config.toml
head_dim = 64
norm_eps = 1e-05
tie_embeddings = true
parallel_block = true
init_std_o = 0.0208
init_std_down = 0.0
lr = 0.00254
beta1 = 0.95
beta2 = 0.99
lr_head = 0.00511
grad_clip = 0.5
decay_fraction = 0.751
doc_mask = true
dataset = "wikipedia_en"
Each number is 500 + 50 x the weight over its row's rms, rounded and kept within 0 to 999. Layers, rows and columns count from 0. Numbers have three digits each. The size before them is the row's rms in percent of the matrix's.

# layer 2 MLP up, 2304x576, rms 0.143, rows 2133-2277, columns 288-383
100:399566427534559489563471523443488427485460433497530542549501524489477479399536516488475563512572618559461482497601416435541491563479494408470503550501476536475461497499532446544558536565435394532543508468557579633510450537527457453446574514511478480483528511501478516566491534485544525488
102:466497478444548491541483527565514488529507520486524421512457381554436458494465559564507534470373558506587443485548471468525530530598557531470486486589401550583575503509455477475461470401523527482432407588406522545371476553481601439431509516520553487519461523570452503503519451547523531548
102:471453518534576470404464418397600444487556550513495470392472456496526518437608466400576485524465552492453560447577489413454538481473498441529528532404486492474515564524410509497481525523537479520416534519494546542473483465519552461449592533531604495596578390516470500629514461520535550473
087:465497478452487470426449468491516508367529501527523518475492506470498545483470571511509522553515490499476486526417462519571528515592507437428454537502586484548452479481574505511528423469549459490475470497405468523520440391438496496516452478536523454519573461435469593462469493577509484478
098:469546492552555502515497513465513512462447505540537499560481491455519337577449543392457447468505482468499469550476455528425499601539418454516448506457503491477490499418451472530482583561537545473552577481395565496548491536546453569451459468458461463477518461417405591539498535542538516482
096:524498516553485445452470486500499572430483539441483493503578494511478444440510506481388530540470457505568531517428512534415424473637541487445528445493503475585473472502482425533556475457639500484416454517475457557532490470437517465520560472529375468444539482566554491448493508561481549512
101:502541460493586417502462426523544510504562545403509461541511525519485512463563439496572537551483466521503520517508513422550520548625440419472525479449444479468489548533500484519489537516436519539471511568404477485564513595417550526512457503512472460568465490400523508497467538476446513519
104:515466552497491541454426449594457566415466536504456532572481482427407534518519490503457635539469512473479394544482490427524539580488519505496502468463519365495559511505584476508432422506447504598511479556425418484517542608579538395492564524428507510474500483573507519522504484509586485551
091:424589579514459450463427543412545475486496474479473437577545535426538553397539414428497473433453561454584515527518522425461506543529481557524485519542508414561522468583475554443442447532547524452515620516439529517467513453500502541502482478541460377549558606550393488518422429472548547521
098:535458517510547433539475440487567428531492479604514442631434457528436572607404605385508515533476452518529500515568422492510491404483605461518460626469460489439449565578593530408568518490470462453509501450538519449559549595518461556439489453509512478435458575510440576475527503523549466515
096:500528463538557531440431636362531445463540539494508479590571462529507598453506494534492617583548526512544404410547414450487495482348455454573500485471433496567547507556512524480431526510499565526512552503533497577447462533488510500661533512515532487466438553432477590515493435439393429486
102:429484480493541485545468529483565506486442515508458486564600505531464500485559472509547561433515471538559481483448433542520498452445524468549535575541471448542575471575544517468498523500462541453425567463469522504412516480395466387471512516610479496514491496453570528500501551532486573496
101:562460529430470525497480450528484500399572475509520467518418567600531537481465508533475491456547572511467531478593498487438469530526444439490427478381445454501531577426542543509448495569523566538482566470439467515442449514511517498507527495439528480549516525436488506424566398514476583395
099:519348504482531583468542589532497459489568547489494544414534505514484546523475536465509452428504502535492395527495541417556415480603477502533488479551402534597451499493533398497503455540496522436444591428515465585544509518525531551503535501456501470577532445549559460409459492437606500489
096:627549458514495595515433497549562523515466552508557535428464524510480462464520474458536471583523497467628469524392380376422472520457527517524568515472501434547452520492421482535526492435465453497479482488474438539475517540498434514539563500468608526450592535571555433589347509518395456548
102:588478486477486596448441504510477495489531587471405492497444418576453518519553505508421448565445404486455530525557483545526543576502538560490431520424526571501468508392495447462492600546442515531531501489426529548474433426601474547576451541532481475475452554447608481561492504505488360539
101:483453411542397436647520550576538526541387481529514494474532512514537476505571478514473510603510498463544501502569514516598406466562449536456484478493390496462597451453483473492461569517491537567466516502454489499453499445509482476478491486420596525520473500529418457452596433483540527495
100:462505491594515519628499541477514404508511365450557453526438424489473454464470485522519483456422577462564503488528514522423506574620608543519480516476459505545521475382562395444460449578560490562545495440521496527524456424445493461445505593489460517524597469437468450465408625437519495527
093:448599529535435547489485404552492483517397491579542444577572452446492505454468443506520508426616445521497560393408486489443453478498476496583378551575452447507505452596499496468479493462462547465459562504529485508524555530535441446484475464456466528462473517473505545469576529455447474480
101:449472537493544536482527519461455516493394507516393456555548487497398504565484452502492544564570521498440460454504509514473533481563502578434575452492487527550494551468511468402521398552538529466471489471546546541398411467436607414473510474523548562424549439480462456518437647552529489518
104:507559481483548593484533479421489482539488467484477435528539472532444459455434508489556430482496533515558513440502455492552517536463522510604522525474499516508512486379506494488564454575541518505514554425505427486513545482485494517527498535473440549521490392536425473512554523540534457439
103:495557556636475592506501452457542449469517544550470500538527545502486494391462538430486483537384481531540526524464369535572532526537509499490555492579566525434500464480529536507566480518567565560593553359396517511482567501473496482499554562485475523585449485498487492496379503596521352479
100:378558495386445508488514480613488415441499449445426509501472470485547543576435466489454491460592461473542507518432444471473581480509437549428596575471422483543575500560531435557548446394563498496502502538574419461479511493540428499465449476479558455539531546489427446466489498449486444544
105:597458501509594517472442474482513417528481466436529488461491433493509494557481503492496543512511551587503483560445489574592548495474351445566571490504520518510475446564487587536462495550477497510377497519423519567527448507485521477542569473389508513542535474526522443523527454535473494514
098:504448554563546499558444505473555465483434473505491508526575480532536507615453536583522500499548456549504401447522498538529332508571491393470465456479555591524423441499510439470465489551435495583509540532506492596517492488470515518482548463536459486515510622528420526492483456490544483545
094:477515491435456508462479445544483441560479549612509402515510421610437515492525488426533448518454559488488579468478506565494533544492494424465485578432494406530513510492576465534478534514468455558560517429426480531543494486431492525409498504463398505526523524404500411468470557487586456520
096:506459465531504521540443467487450569493399602521533591422608535505502334502417488531449452403561496425549467549460363415477438476480537478585442454443535414461524569530479496456506475468485468550525469486394489478543506526499466452526470469477493504517426560468530450595427461547508492507
099:460485461496534564537580554540425441520510508569493396461425430444541470462393477502519509487443447509417446486501451453499509527562468540521490468518513465487489496471582532390540490393493500556484492417563579581564456533480518524477500397495496508540472563492481489495457540544543501509
101:448424449509563536401527549445557520548365550553503425460477516494481495546497442559430579527470439515475550452556445448546442493509489534473510481432480457518487450472485446517530467487475526483552533440484516608387538459476556484495541421520514530574502565504500500465499443503595504488
100:448453463493565516537466497497475514515488571504560406529535485468462566516381428411410513448446424518509579486531543533500579442574418557511491491492491483490443528564578516486484539526420464342518528551484482448516479495478492629512402471474521494482567512526541441516500525551542532488
099:550471495437422531448532513526452529526481465513509358513553535491474434488575497497579487454519555468449517478526472516526450568589486408517501428544480535642487502592527516363472538444461570458447572527507502544522516467512536578508418480504623475450553480562550563458537494444397510538
107:442504539520508520492492390523460471465539620474476558495423451461466416522445491551564439463551541607664522478528437539528506464518524579547561447517421503429468536534449573476502490519510388531524387511553453490473461497389467449540506504508499500507479477482497439454427558552570490425
101:515428452552526472425449440436441519501478507519555539538505515510527564497407529488448456449477574574535453472538415522483499545425499472603531444579552486496480505528471517501561415475507404525504526443483501503517519513551499502519573609599480486407519433344418493503468461498622405454
098:500441585549431455555507540553477478524503578492497469605453568563454440452506521544515471484527462484483571537514480500441507503544534601617520467426533536597486490511439447473490532468485434445394438448479516471538435488456453509497586499530576471535479552439424538499466552521576461453
102:457450572433551450514445450395442488602491498482514429535421452441554533510424495450482529517546509493554434501578521440417470574428536516475477490480444495509525539479419586541512480472510452434555505536470475469535488566608446436492565516504421449573536535552419444476530522558632533480
098:563514523512458519535592458562525473528517501511506522512421485442480541550517542507442470425494419512457482561580538423478449514472567467448450496512546504403404479438479499520590454482519557544414489497531522509514436546405476565480490540533549445485483453526477478500485486446527557525
100:424465464484512465467512537447511399462423523511500514460556450513533414502466575501538509504573535501581465443537504526509542611517565411475454519420513477490423501495483408542508545421518496503513544602444442461495421517509410502468496508508475489497494550523498499508455449452523562482
099:503409516507623464430557615503458495567457477453481389500497455534468571516495527439443568398491455394518391556468573410510489457472483398506527581480540535467516552526422499529509516472534466492519472587526522433454462472502453470503584445501398474539553480508481495417539546431515484501
097:375520525459559496406519445540541510453395575455454593554557460456514380456541476474443522518558406540624501509519434631552515489443533523590539478367500492473518509461553534536556489523476557507491464499496412478553506520555467483440444541432495471488509499456616473465504526476525529508
103:570471491492454475552424470588494520565427554505564526605495453465485533475497600419469512489480482443507523579492530461512424532579574452545456569559574450550633526544482516614529506536498479481444412461530547553505498476494503418484482524565451504516514505516421463459462540592456465450
098:433458505493455426383439455493483518460496407528471470574425495503459467466375527564500500544484545478421524579513592506515492530498482491526581490557474485587523552528409561434520404583416519426524561552502500475503497546457575470511525495476469442482482524581578491542473593540539465393
098:517603541592500526496469584547501383503485551506534464602551451551502500482511401512473525529555499489469521462466457422508534465498462458513512521542432582424560466518510534459530487394514508463495478492597550351479495473476468464452528466492502562560496459504534551520471541494514527494
095:409491515583590593489512530495522540524506562479514498614587418402565452506564532418534528515399605489432532486555425481519504580486498525453560552482462533538590554479489443457499470454447465474483533486563469464531530619464524529500429446496536467462562394445476479505502451494434413507
091:460460522498467482541544550547441475508553433511460453549485534440505579520465486497515452521469450515512475487499538531557437638542485529463466418529548435421566486425462534640565558557458518572362530423490467466424478475464522477494542462520453561542448434467404464507535538524555596490
100:460591417565533462530561478552483535538499465518518410484354453499484445481450500527540445398511516577495502545508521416565522459502547523522379503531491487479475560517428561513636438472460512495512484486401509528537501529491561500518636463445522497476562540451444487460541536474519537565
096:443455513503505461408458480539452516543533479701599579537472487476492539491471458549490533489526502460458492447536477528572478528531538485506538540485402404519506586488423533377521519490532502455519474511463431541430481537476533596457444467433489521574417524514493498506481591454515554525
107:534482502502506510470404446548493512484535492473555398459519478453513431457588522488510543538507555523575559440482506552612515402542515509502509559561506532581534527572462490509552481547530401479490559526530470464382540495471443432558461534431528451531536467546575531517439491435587546489
103:458464507550568529424438472518406445346449499539463500495488470587525598467460521446533593484483524567528530414437518545526526513519428501488517513469547587502500465415508563434616501494482550428532570548439455565489532538516445490484478517440458480524553492475531547489453484501394552463
095:568450432526547478542404467446489480470520472540626416470555583441472540481519501420444479388493444484454499506520499439466466497433538471477506406544432500465499549468507532542550431469511446477514504552542499550573481483520542539460472503470425564470605434534458484595440460503462551436
103:505495505557511495406380514479424423451509517543497553547441479597587477471574495516546503470522586472565483481523422545557398461529576488547536545531530388492465466528527451434590547550464565563568418481543529427483468529490481545541483491454525503539521459520521475464470514452555463449
102:489526579471460586486486487519509451519561599538474459558504498525536504510481610459523490458469470479505501585475456499515535496480591537461520455442430549518592474538467504433415503511448549542541490513529518585500509472518522513468460511554576514505515466594460510425424464491447543495
102:474565508551499609521417416465460383461469519452573474472474509546519619476448484525569517511433455519543561448523520579457501447487441501532493510476439534466552520487366572453528442522441458505652476536390561477487468483503519531464516476526544559499503477522471451454535461558523497536
100:490553411469495532419569515530444426469505585483460467499410560584588522631520447499508503485554534476530462469446582478553528446543504440533507427431449515490553599488471417446449471498519488493561463471566531526569487421527411449569502469538502512534583533482518442557503615501539531449
108:441521473542421462397419502537509514567434569563576462473447471405529435468440459484410468554489440456512496568546441420566446561476490496436539488454422617513476513467534542457521478559450612511530520440446574420399455552500502429489435483432491610488514525556495599558471457479559563501
101:486532476584512535493615391536571615447455547543464492447473554543516490457440504484394484465530418619508527516536453539453469422426481452499506510468411570496386472496561504534537502490433580492492537590559603475529488521548454456584465457513444431539557543529406522594499545438578429527
099:558616503484458574545451511510555568457536443569532603466481508517551436553584525484451509555486465582504454497525480446504433485546461515489504425445526447502433437457484500480445498553496538525438494488450431518510499575538528473593460433525458541522528431560471487525461424525661430543
094:505455516463570484540527500512471456429529484457524487473510450503497521505473521445509389450464572521572515568544440533371495454447412598514534640504502437480469510463445444493457486453529510593583510429485593481516547503461523529447408500506537519502535460501408462493485526523535555538
095:449514565399610483433408449517446507504425430507503516482479436494518563536460532564583468425393478506529512464632472442563448503486587506544455526516484539572472562507426501514486484513553472545539555543501581506486491539500478547399539539517575452493571522440460486580483485534523480496
097:484508518482551622524524421396560484480475417521529376472560536553455477553450512518523418549389497407532510465565504465567484503570457420529456532502504499468528465477524528482367442558462471515397607461538431450416461451546540473499473624439567407496493561503490456575557575445489489562
095:475472495521522502436450488500519435422483492511468459403478504450489446560516504434487513496559457485469460436488438520458479466477568454491483437554491500509435512607422429500530471393569536486561511432468510579473470529600489540533403525534508498487570520540482455412530458533524407547
101:470470526446514436468433551518627440431480507540536500466540515477496472472560575525475465486597499467446516470544495559599506466494454537497505581534542477548476423401479544544480533441501509588576481584559485505511441521449449453471484552448438508498553501504442530534360503479526495431
104:544553535558519545567544586560523550478494478482584483463455460521500487572510469501549452597541429441549502484524473524579428473514443538484493457511572545509470467503489518551444478458546459489501457462446480408460455479521554482444480500543452495499549519503560532459514518516461515522
105:434527451511569443519465454505537366521401494502386424601429503522450507395490605449481573389511503440474392434416507511412468524499515536544441457521627545519434544518473599464544470581541455499492396474506586551585528551548522458445598528567469459470514441616504486426517550528551515508
097:513440522429427562460473512464467415481579521507489555498522485569480383425431521424539401566560477545479486434517458387449408495443453518502512498526380494519518505430478431358488498543572438502513450513509447530437616441509567455433517538569466518513552558406437437527460499520509551537
100:556434515530522538491506546624488488577473459500587422584540512482555496469417419547564539547508521584527506482510445486442429566542474476524561573520473510525514419575513460432470467466494484483521483486503492488404525480511545556547457564540544462451475512450417541407458430386465458442
101:467399444538467596513505478578433466519492547503536508546406484498535447476548561608478396505428532539609496518460458381515479507475463451506619549576520489565591541553481440473529476551509483447389531527521467528552597452503428516498635483420481389442458433645465455461532532518492453629
113:456494486522436605545403475491438520480526454433477600490459473512471545447538431471525590541524524496489510404547466531552442491583439542551504551523448556518631502545475411500515521380556485563494447553484573538465462478581527517592573558444494475411493454525416397521485498540461544456
098:545467592514575441544492466497512530500563503425570524548548499407456507451530454643512503529484539462535539529542548519472574481459479578461481563472537540495474530484521427475455536461452483567476390496486493560533446511401442493484457532427609474548479465453536425580415628519560467496
105:487508478526585518534518524462522450419580550516526498455558499470467463522557536471434467445527497509453526536518484497421518533480576549551557525547523540461577536562531433407444497540520385512580537514514627469418427481494542499572533489488528434515576502426543511466503577557487496502
093:503487518481476469457516565493514394510557489451537457422533462599622407468555518553592447536519562424583513471600484486493559513555382604422565493474424579613564641452493514554493461445481414459560520449403407587510441466528427480375510511489511485562587480528551469485433535440461488435
105:415492582560473538456558458537447522521427551567548442583523456500554448463472557566469543524547555485541459580608539526492493487603495506452553401481519465491476426408469571467533476463437476498442484460514496545498500407508537545499435492521450399547495561431512520512533518465520477505
105:524545482572528490493353545561457512578515432508464520631427543493497443508450526468485542638495510473632543389562486461455580516433428523386447488533518484486531550506396519461566461492519526436462518476498528445470541512557559480477385598483470597519509454512587532612483575577452510524
093:493464514487510491501470398465459618489425398477447522484518427468582547482606544561489532486435416507562482501461417497559515530528423515443436440511535435580445514541510470534551418509469573424425503581425610457424427548521469438539523506461464545427522555507392456445479433485489519538
098:441521516595429412516483470460401417525437535472533490583377467592566520425430494588518521401465566572540454426433466443502468599468538462552516483524473549439432498521509508573501539430543505499548534479516539555457504557534463531567456581456428508425540514457448548564450508536580364539
100:432506460451451537534516495505406460525473568547480518538410515470438459489587529474497538572597437498559504571536462431508510573578610413470419562422512525571529455474479587460437562536509413539513495401452464536464487575414518437531435387547538456464557570514503509429497419541499460519
097:511636519492426516428435496550509488527561476398531508558582536478495474498501479405512485469494561478410521560539483498540483477513547446462403540625527456453573512573519477465492515514583548471482440522518462583536528430486538459473510442476496529460521571529461567400508462491512489506
103:501569576455506502459576443495486528577511490565520471520465521500430560488499536393528498513523610489564512467503403581451567520505523560527512543530635453535505608494535539521401553508458396489446514482432487473507487550522568452383423450597484507531429461452513575578568520414525441422
094:519384456478495476544475559409469580563436434529455396554542520527458553495518512458526468583565565496543519462452572458526537523562571494464539486460496441448518505500499582431530475413504433478443545512515466475492469418469487553496448453434509512483477544508483528584575524408498543570
095:502446533458531541580476490396511517451475518534520507510476567531550392455486450534441514530493548490555411485500502518402481638454463525496493483586619537556480460500435488483479567431484534431537508518561504519517550476536358549566416528447531547470527433383479446517517531552491538545
099:538547445578477524484415458490463565462464520532399392514473464579528537488512538561563516476581501559418435563564476405485617483543538518416515429451509483474517430487540535611477433387506478416544521424411490480509439488460587526583494544490484554556535490459498503473512441534569476572
104:561546527535521493575532567538503476472440485422488541470464491498473533443494527508483430551543498503444510453569488558447520485452506505464559501561573503487459495481449623474450490419532502528532539462559558480500523538494414509492539482471519594564556599485597528487454484476523453500
099:475472487533480513523537518435510523505461457470495523541454582513502456455481480575506394504528456523501565558547488380462531548475429525518570429481469522487508529590492471431496441567438469531485421506535515569490464522510612515484492473505481578472522451449448418484558398494450493527
098:530539533455582500461425483486545471538477550544419538557526465534380478476519467488491411554575505539525552501510455569550402484523420431504473521507552514537541473593457531649502580513439550495475558574428447530481484479566546363551396486511464499463464485504511564514526477475488521505
101:464416526531517492457508587450565584575563462463478516640481487559457516555569425475495455538411615496495486469450485476567431598455571494501495562409461575535415433540403565504475537547505515518489520318614516449529491501446454446523484543540469537523414512457492528449395465439594442519
102:467550512524454512451542419431529472531486501524609507547461522518491481454540537474438494429410412487623517499515487517479450541542498531359532498548527563514400516530502578397531538529499499486469534502389508535610484512448459522490485534639546527541562474489471456555580598567511439436
102:540492516525542452538444480440590530445490550509459567557555521509480521478472439570427519550503540528535589488497447477481535490553553515592477503437489511516526472441462524523550538480511523597483502501550560440335481512493543514530427569393497460528410485579446534399432505474462489471
099:497522440529566603538472467470591508531520459584546452542439488525519538396439499520449517398450526475401459605522488506531471495588429392524527467555447496502540520446447523406527484382492503469513493537474489528501532515520548512523519495534537466450451531480473521546452475412479475561
109:489423531551528457483485572573537519511530571518558501562419475541422484468535408414515475519591422510570476564510579523475533486561572596540508532435444545537480454562532482569463475473525425536538514470471421578552465512380481579461597469530461429423535549455520478517534434456535543426
097:436544547502497456525404466482464458478485460485509479461589522609468536406523450600519480494575491517455492549511447430482459479474548523557475544460513514464524469481435457496573425468472507438507510557510495491457551516506456487483498555515456562507601476529507519501564569560486490500
103:533513430513588551431445522499496578519586482422418498508396508534587408501590451495564461499452363503518493469489481519504587531468391505489555450581496446548462462450500461472528403493475407461573483524451466640446463535495550528529443564491479519494508532597450413537507523437582525512
101:450512536486484513481516537489476545476439601451550484435547530440442621426564514486520507520494530489510489519520567491446442527531568476429468585493586474581522495513525574507525462422548430558454569461509480551528610514397511469500535422545488531508535514508518427519440440427469536491
101:509504520524585505566415509493446531490426523541404541430526508477434508512516557517481479492580515486506571446529416461493479430455545490503508394480583557486522517489457445502550422591524449502441530564451480641539530506516541509439493446393486468494559495600522489476505553524484466506
103:473416414602464489499479431444482505380563501520512461454457443524588500489463551455545445470538489442586530453609463482511471487504516617570476503542521464525540587520485474430494540567515402506498486480539449515522443525480560479547439497516490473605555515497558490431394473479589453477
099:563460492566485505465455548565423507422504509486465409494562526542557467477466573537521483489489459583506464412539489525427528502513527509433601427406483516555510453440524551569387498441481424435574598528547617400466509426564396502486488590538519451434513590466424571496396510453524513529
106:595439455558514489430457544509529469453446538518548547581494499467386522572496449470543535532485459432456506498596440515528551544506483476464454491503447426532447467401489570474471502504502471498478481423430340517489507512550519527439664582494506507538453437553406527472421518479475463542
099:578500549478460486462421596508486408486341532475598384598501512504532453323450464561393513581478484569513576430629491480584475595523475539417509423441429555456527560429522497517481475428435459525535460507474473458468429527498483525473593524565485489462385508511492444478513478498495510555
102:487452519449419472488523430474474436532443467565506638410423516498496508439462496480508443491418467480382431490451461399448459397567594470566464432515509494487521562423468507456470522507576507572581545552553505470563479572557623426543561373535486438481491521454453530469537532562492483534
093:437515461439558407418484492532524464456478504452499535384473414502516525471480538458572464427571482602582398450534506477548558461413512522498414530500571473540475460546519551527458456458526466527460531521505559388390524435490394501467513490501513567559518506555513472414543553504501532428
099:560523523530455534442473538408479497482581432520447440465461464529500447437490606532584500463518518505488450548540457515501502509499458511546523453602507510526453466578437537442415547632471534518453549597487429489556468477471518441471513428495480476490518595397452595534475525435529583560
103:496429453525436473583483512538445461516474506413547560551487452526500467528509577381512410521555553466515470486547518491464503466536483549530420479556555508531565467488476572477437513486518469519545465429465536500483491507484499457477513520514493443525477460586457539492471481548480475550
098:490482535489447538547432422491432476581484617517438443621539497553510526519449529453467547559563517483457470399429528519513494501498542527542520539511385388425504475507476555499479456405549495490555468493535504492508545483516457535447495480472500526528530491443536474561516547435494463510
097:524342520562534564581490465528529546405480437526426463518502476453543499434533571464549487553467454489397453520530637510495566489512437525522472581535474511421497436412520407418550469558475534533437499464543474497541565510458445458477474500521476536491479484510538517517475536559580514537
100:485513541600541432508488467424481456530427471484521474399472411465461494591513578503461537512555547516445519503441444497543587439479506523482508391444552491448444461535459505461468506590545464535512432505511578549439539476457556462545420487533568547456488536492419526467528472520560386489
101:500472540487525486419467512475492529454567448460501451397573391492519520468591486474468510466595419457521477457501539496497550402448523460561455523474483454516464563416503494587458509389494447504411494563466443565514570520513486535511532541483550579563540601517504470397480550549486539475
099:518599527546392488515526463537491480495420459440516475489528481494564502483481500598546498479497526469560498566509518443565594471471539560520350610514625500516487481558541577406493501473450447541476485489492464434455517424476563473468570586398465519439539526518524518522514362566534456567
103:463436477547611515483463470593548547508461489458539499482501546363452551458493420554592531480488488481511585465531553526375502493472489542529436468435519526563604517432557590461514486556598513379465404535535465611462461482499529524465547522479525500469449527505500447519498515489516474569
102:471465484524467535433537574504510531405534483489410569677519570538481516449507434430550485515531552552461453473549461539534473503403520531458414503530527510477466513519467501580465460474496524445500464513520492485530469471532397589423422540525527461558467575576503464517444574504493454511
099:551494611643490458506502536589526511473472544441532513468495527488369511461464517397493526602519545465512478502602479433460388519419469487533446483538482523487377544418485477459432535419489448486546432510446529498482509483506509483468554558499468522409427480552479455543463519477559595463
107:542510532403616383467504533497414522547486444508472557533491438428432477479527465566486583454571472527610566465505518438546551533511509601558443541498533537511464501511510530423524493523472550552411497487528549507499532467580474524530426494466480538518494531496505520495494468544491528409
103:470521470514559590506414460515578575430463506519435442513489479529517457487523441441482551523483550417507537413549466509483589568595440501460459440543522428567526458503537588467441519527432427466462557488493447552439502485509448533515511457512527405495555568551509528586580546577525455546
103:548484606527534462454530536480577534483491466540487529575416491481476559573510494453484485511461374422519523510565490564599466539505495554463426589600527528548504567558545509616432468457498534427525474489446453475512441506550581447419458543416558458510489462380533424474533414433465442519
101:533472578452663598515549466574527497506493535500443503507464516549490448499527570390520523546429508525475528522506567526447550499546493513419483471513442509629427525504454532469515523506535527534511520453502491521501572399525512468470515438605461461548546647443501449414537564552491399631
108:458500548446474480544455544501453411497487418498419389597560583554369496573526543477419510553543490486485468475448544514527465553496483444406542452475494541476511558460445577461481463498405446538557551572569506484549471562453553525582589482436463490514515526396468604562443560560505537425
102:572504476483546462542402512511553468530417500446522405556528473525503557504502498436449528471510535493544383356503497526549568532539578502491452529423500446488475584465509559552513489585476509510493503460514468570521395525431498566471475554478545589516489486466511546482536467474572544492
123:455534420579445620496503484464487518486516473506487581476503520482531494438549409475508543469524586498393529501517521495543493527524471510554465553485530496587590496474513468495485549451511360472456482549551473497543383395479612476609529568453462395469529530533454438418553483522499477453
105:432454430499473423452437494572538526503437479461470487467486531558408479459532447462565438489516512486483513556558523589536480475464562511567453480417477468549585584513526453491499489510569461479565411546488564506384481553505437473422532504493456485503481573474507578470518481463509465454
098:499562465526513454463405561465485528413397507568482438518468426486528574551580475450567454467502500457499527428462354464516488555505561445412452628411452555517498445574463441527503507541495491385481469521579490419453486454414462577474473415412502558488580576496490518362558448556559498592
110:504432540558500518475496438482435537498535408498514520469509476507480544507653515491530496463547487473473478519503482489539548472406500447495478452591406497448406517502466548576525511459520488609543538466607587467434572426458520580514519510506517460520482524489546539370468591536518558468
105:324550485548510563520489486437524522499435445564467561545540494414575457455532500465500498423527428552419489582473502513490509408491516519580449461552516526492554538493478500507583509486499486513477506514415512554435503563433425441538539505513464530487452483599504484490521580688473479504
098:420498479481442498535590513465531515500529470432457517531403550466580473488431438547539504597571473493407509491512413497526482553522418530477444558441441426443563541488525495480422366437553568551531482565495519517502472511513577446498502458483551521556590456449473468524537471485464522425
107:428482570467592591585485468424490499617487601477581629521535472468486464589541520557415393487506466505492493523513480506509465497562550509532498411470528620396421492448528534533492461536498417518478438542464513498504520433470487526424413429548541504506589486474498571411418443550533510458
097:543512535475418517436468444507541531578438533506524533604606483500472562547531472496442534513441654531512506480580437467435468469459513476493476405543436473426395480497342443527535461526494475521532478450514496525498492506442389510447505500503506483516616470436477563481647483514528582525
102:482391494465491434492544503498480596438416401454474520512538514564526504424436523550488550551564492454500463514471529439547585485459395487441495603520628456482429406443516561484483497533473506489441507459475571527459444515440509413562495505475472511423503532467510543502570453502534519504
101:373491521558546539561370560579507491504527470522449475532487511511438540308591476490509542432510558494581575459442441529420445448484557457467449585540408434493557524544453511436527478463443468507548509573429474511513463476473470474474464511406544476551494444471504491520489515550500533450
100:402487460533356541462596468475465535574482466502532485507540510512488484474466552427463461538494503466528545498597477486476471500602481529513504521479439560448534434532477602429451509518402457460464483466466548472615546549475540530508464506586579462578504535481522523453551544551610426600
105:448560455496484535517459467589535526578481486513553528425506492536556484485522477493553495372587523458416506397470516465556598514523439508452580537493523431478511453462563582477538552464519534479465471534565435482561419551554505495684574434415504562575456521447495525542517578547497492364
100:505504499490481542486474596518529452450520541512486449452481491483404534477460529449504487461509497459651515502468467425512516487393551511546626507450474563498487495534485628492574576412466411470552593493444506465576531612472507503429523552552461411516466521489445407501520455511623426554
103:513496559525467516433469504557510463546450513499525582491539473483578458464435442521528409601489414547567454496492506429554519419540465543481623533468467487441476532466513519455517436514484546436475427509485507458494512473584499479503545451494490473485468489529469413485514515494445570474
108:476431453504512469472510546504558479442517449525467516528485595440592522547506455471539386551478406466562484555533498482551486486476441538492492546511414429552470523414481385531544511438557504376495633510480487513557424502487446591459528632464462487515544446567532420594499581395533437445
092:483472467528510548549437439512478410489511419509552420527533538580464550527488493471503452563588602426485525426509504397458560429522470468538496577452405561480469520464445455499535466421516399617590399521605483556451546546449478467404474538462530485482528573392471485468561490465554543476
092:484446463457510491563460508512428456458415469563568487513513551525499419520490418534590493522560495441468572437515509491586499464523510419555496463630553437504537510459548523547495427534568470539490466529472516445499535480445553434443542500498559561579590525573508372462464547493525543487
104:461548568436452542578434558522535484616449565428505471461528537488472497467577479544411530494621444484540539532469577464496482537542477475586466436447557489449433487547529551477471469553507509612504423538505612468460489452441533466431494477568451493534588472441515535533489514483523507500
101:516523397485482463455508551468542382621523602592576475566497535504439542518530501445521556503298547483458425469477560497456431484427559414530378532537550584443434517522462589532425507485480485488483507497465482464599487531443510537618573542527484531527477480468410507540518453547426444506
100:461503591501454446536458550547609503543543470457477541476546518485607469596456465401476482500447405490546516505500544484559515465479513577497472473480515452548504598474511492477493444439441541473392498437546598465449554524551467435517542529439534431505517537507471471521548495586549428421
104:445471520525472507609597486517566536528490529483424437549584440487481514551565512588526522481473642491632463458424488556533542454562500529410533495506506516512556430529553527452564508445433396526414554428490610527474528455479482456502547488516529511490501512522489488527565598479494560489
099:435553475509472602486517502451492551535473529550464495502553494439482472472372446428570513457506527590505446549629556535549518511453486537469560525465540439480503449410541506508510470462521391582478532546563566473500442476466557494541548553522490500447500481495473504441558420608405500486
095:504516463533523407547492503432426435536506514537460518576510532516558495455516397521473496529507457539597547479487449422462540436524468541527498552457594472490561470441564559482469472507499390477430527595440369535497491516425607441541449475520526512531469470503476436524587549493523521549
095:460521464486588464518488453445470404486527471473530454593466428439456474535582489530579494437510511467575442512527567569460554474568518563499484498552433473526533561471468536580464482487425544506569516376572533503538538542516497463411446433473445431496402590501453508415443582516456591469
100:492455433513429505547460566439498542572470580474499436491461537444462551486467556492519565487435462466436504551497387496490414511515454533453446476578500434511479533394437551452506561552532524559504513482445453532554526506437530517592573557530427388487590461464535368566429560512566480567
092:481511506528539579453452459499401464474499457476485471460533545459564568423450515456483450496490500512461409477451560496523445487449533384529522513469480493458523499441495550463550506396491473494542582521502505506498588552487529550589531466499571495566501475523373450529535477514540566546
095:434497334467496503488538537460537504543492592491496482538546502497526480492428493432437476486544523661476544481481465504425535494559505468441481461442507474525513477478519592618469519502493471606497415450384442501515427490495451443443501512464484575480474490510434559504494503622472555409
094:496445500521436492572450521498496537482522535538480537521495530472521513487541467477550593481504519524475418526470559500403481500429434414495527490515469461391518505595517426539445458546510428444632505524522372570416477505556497513537474475598579518466590461438532405539513555462548530520
107:399562489450490511447442529443446478598518498493414507436492536487480450493464445432524587469462449557504539497516483463564427476445539469530504431576513524550495458462537467505439497449577524482436549523429485465479416558493522512503521502519550538572567494488628545471532560499481551530
099:516457561550549489534504541590573433599563377445501500528547464481515523513444524518511517504494458516437414541551559446561418561487536499586415419457478448499434477542519508491496491488486497534461524549507462498593422495515370471408537454539422520452532436498379562518507542583461449415
099:492470510567569440499491449537583558570489416472459458415610469522517545437447562534463482524507429518575485485550560488628536532525494606549445525504502471493461531533495500509539485488435486568493508460392572447434564481444605442491467467477471554479503525465559503487430629529451421508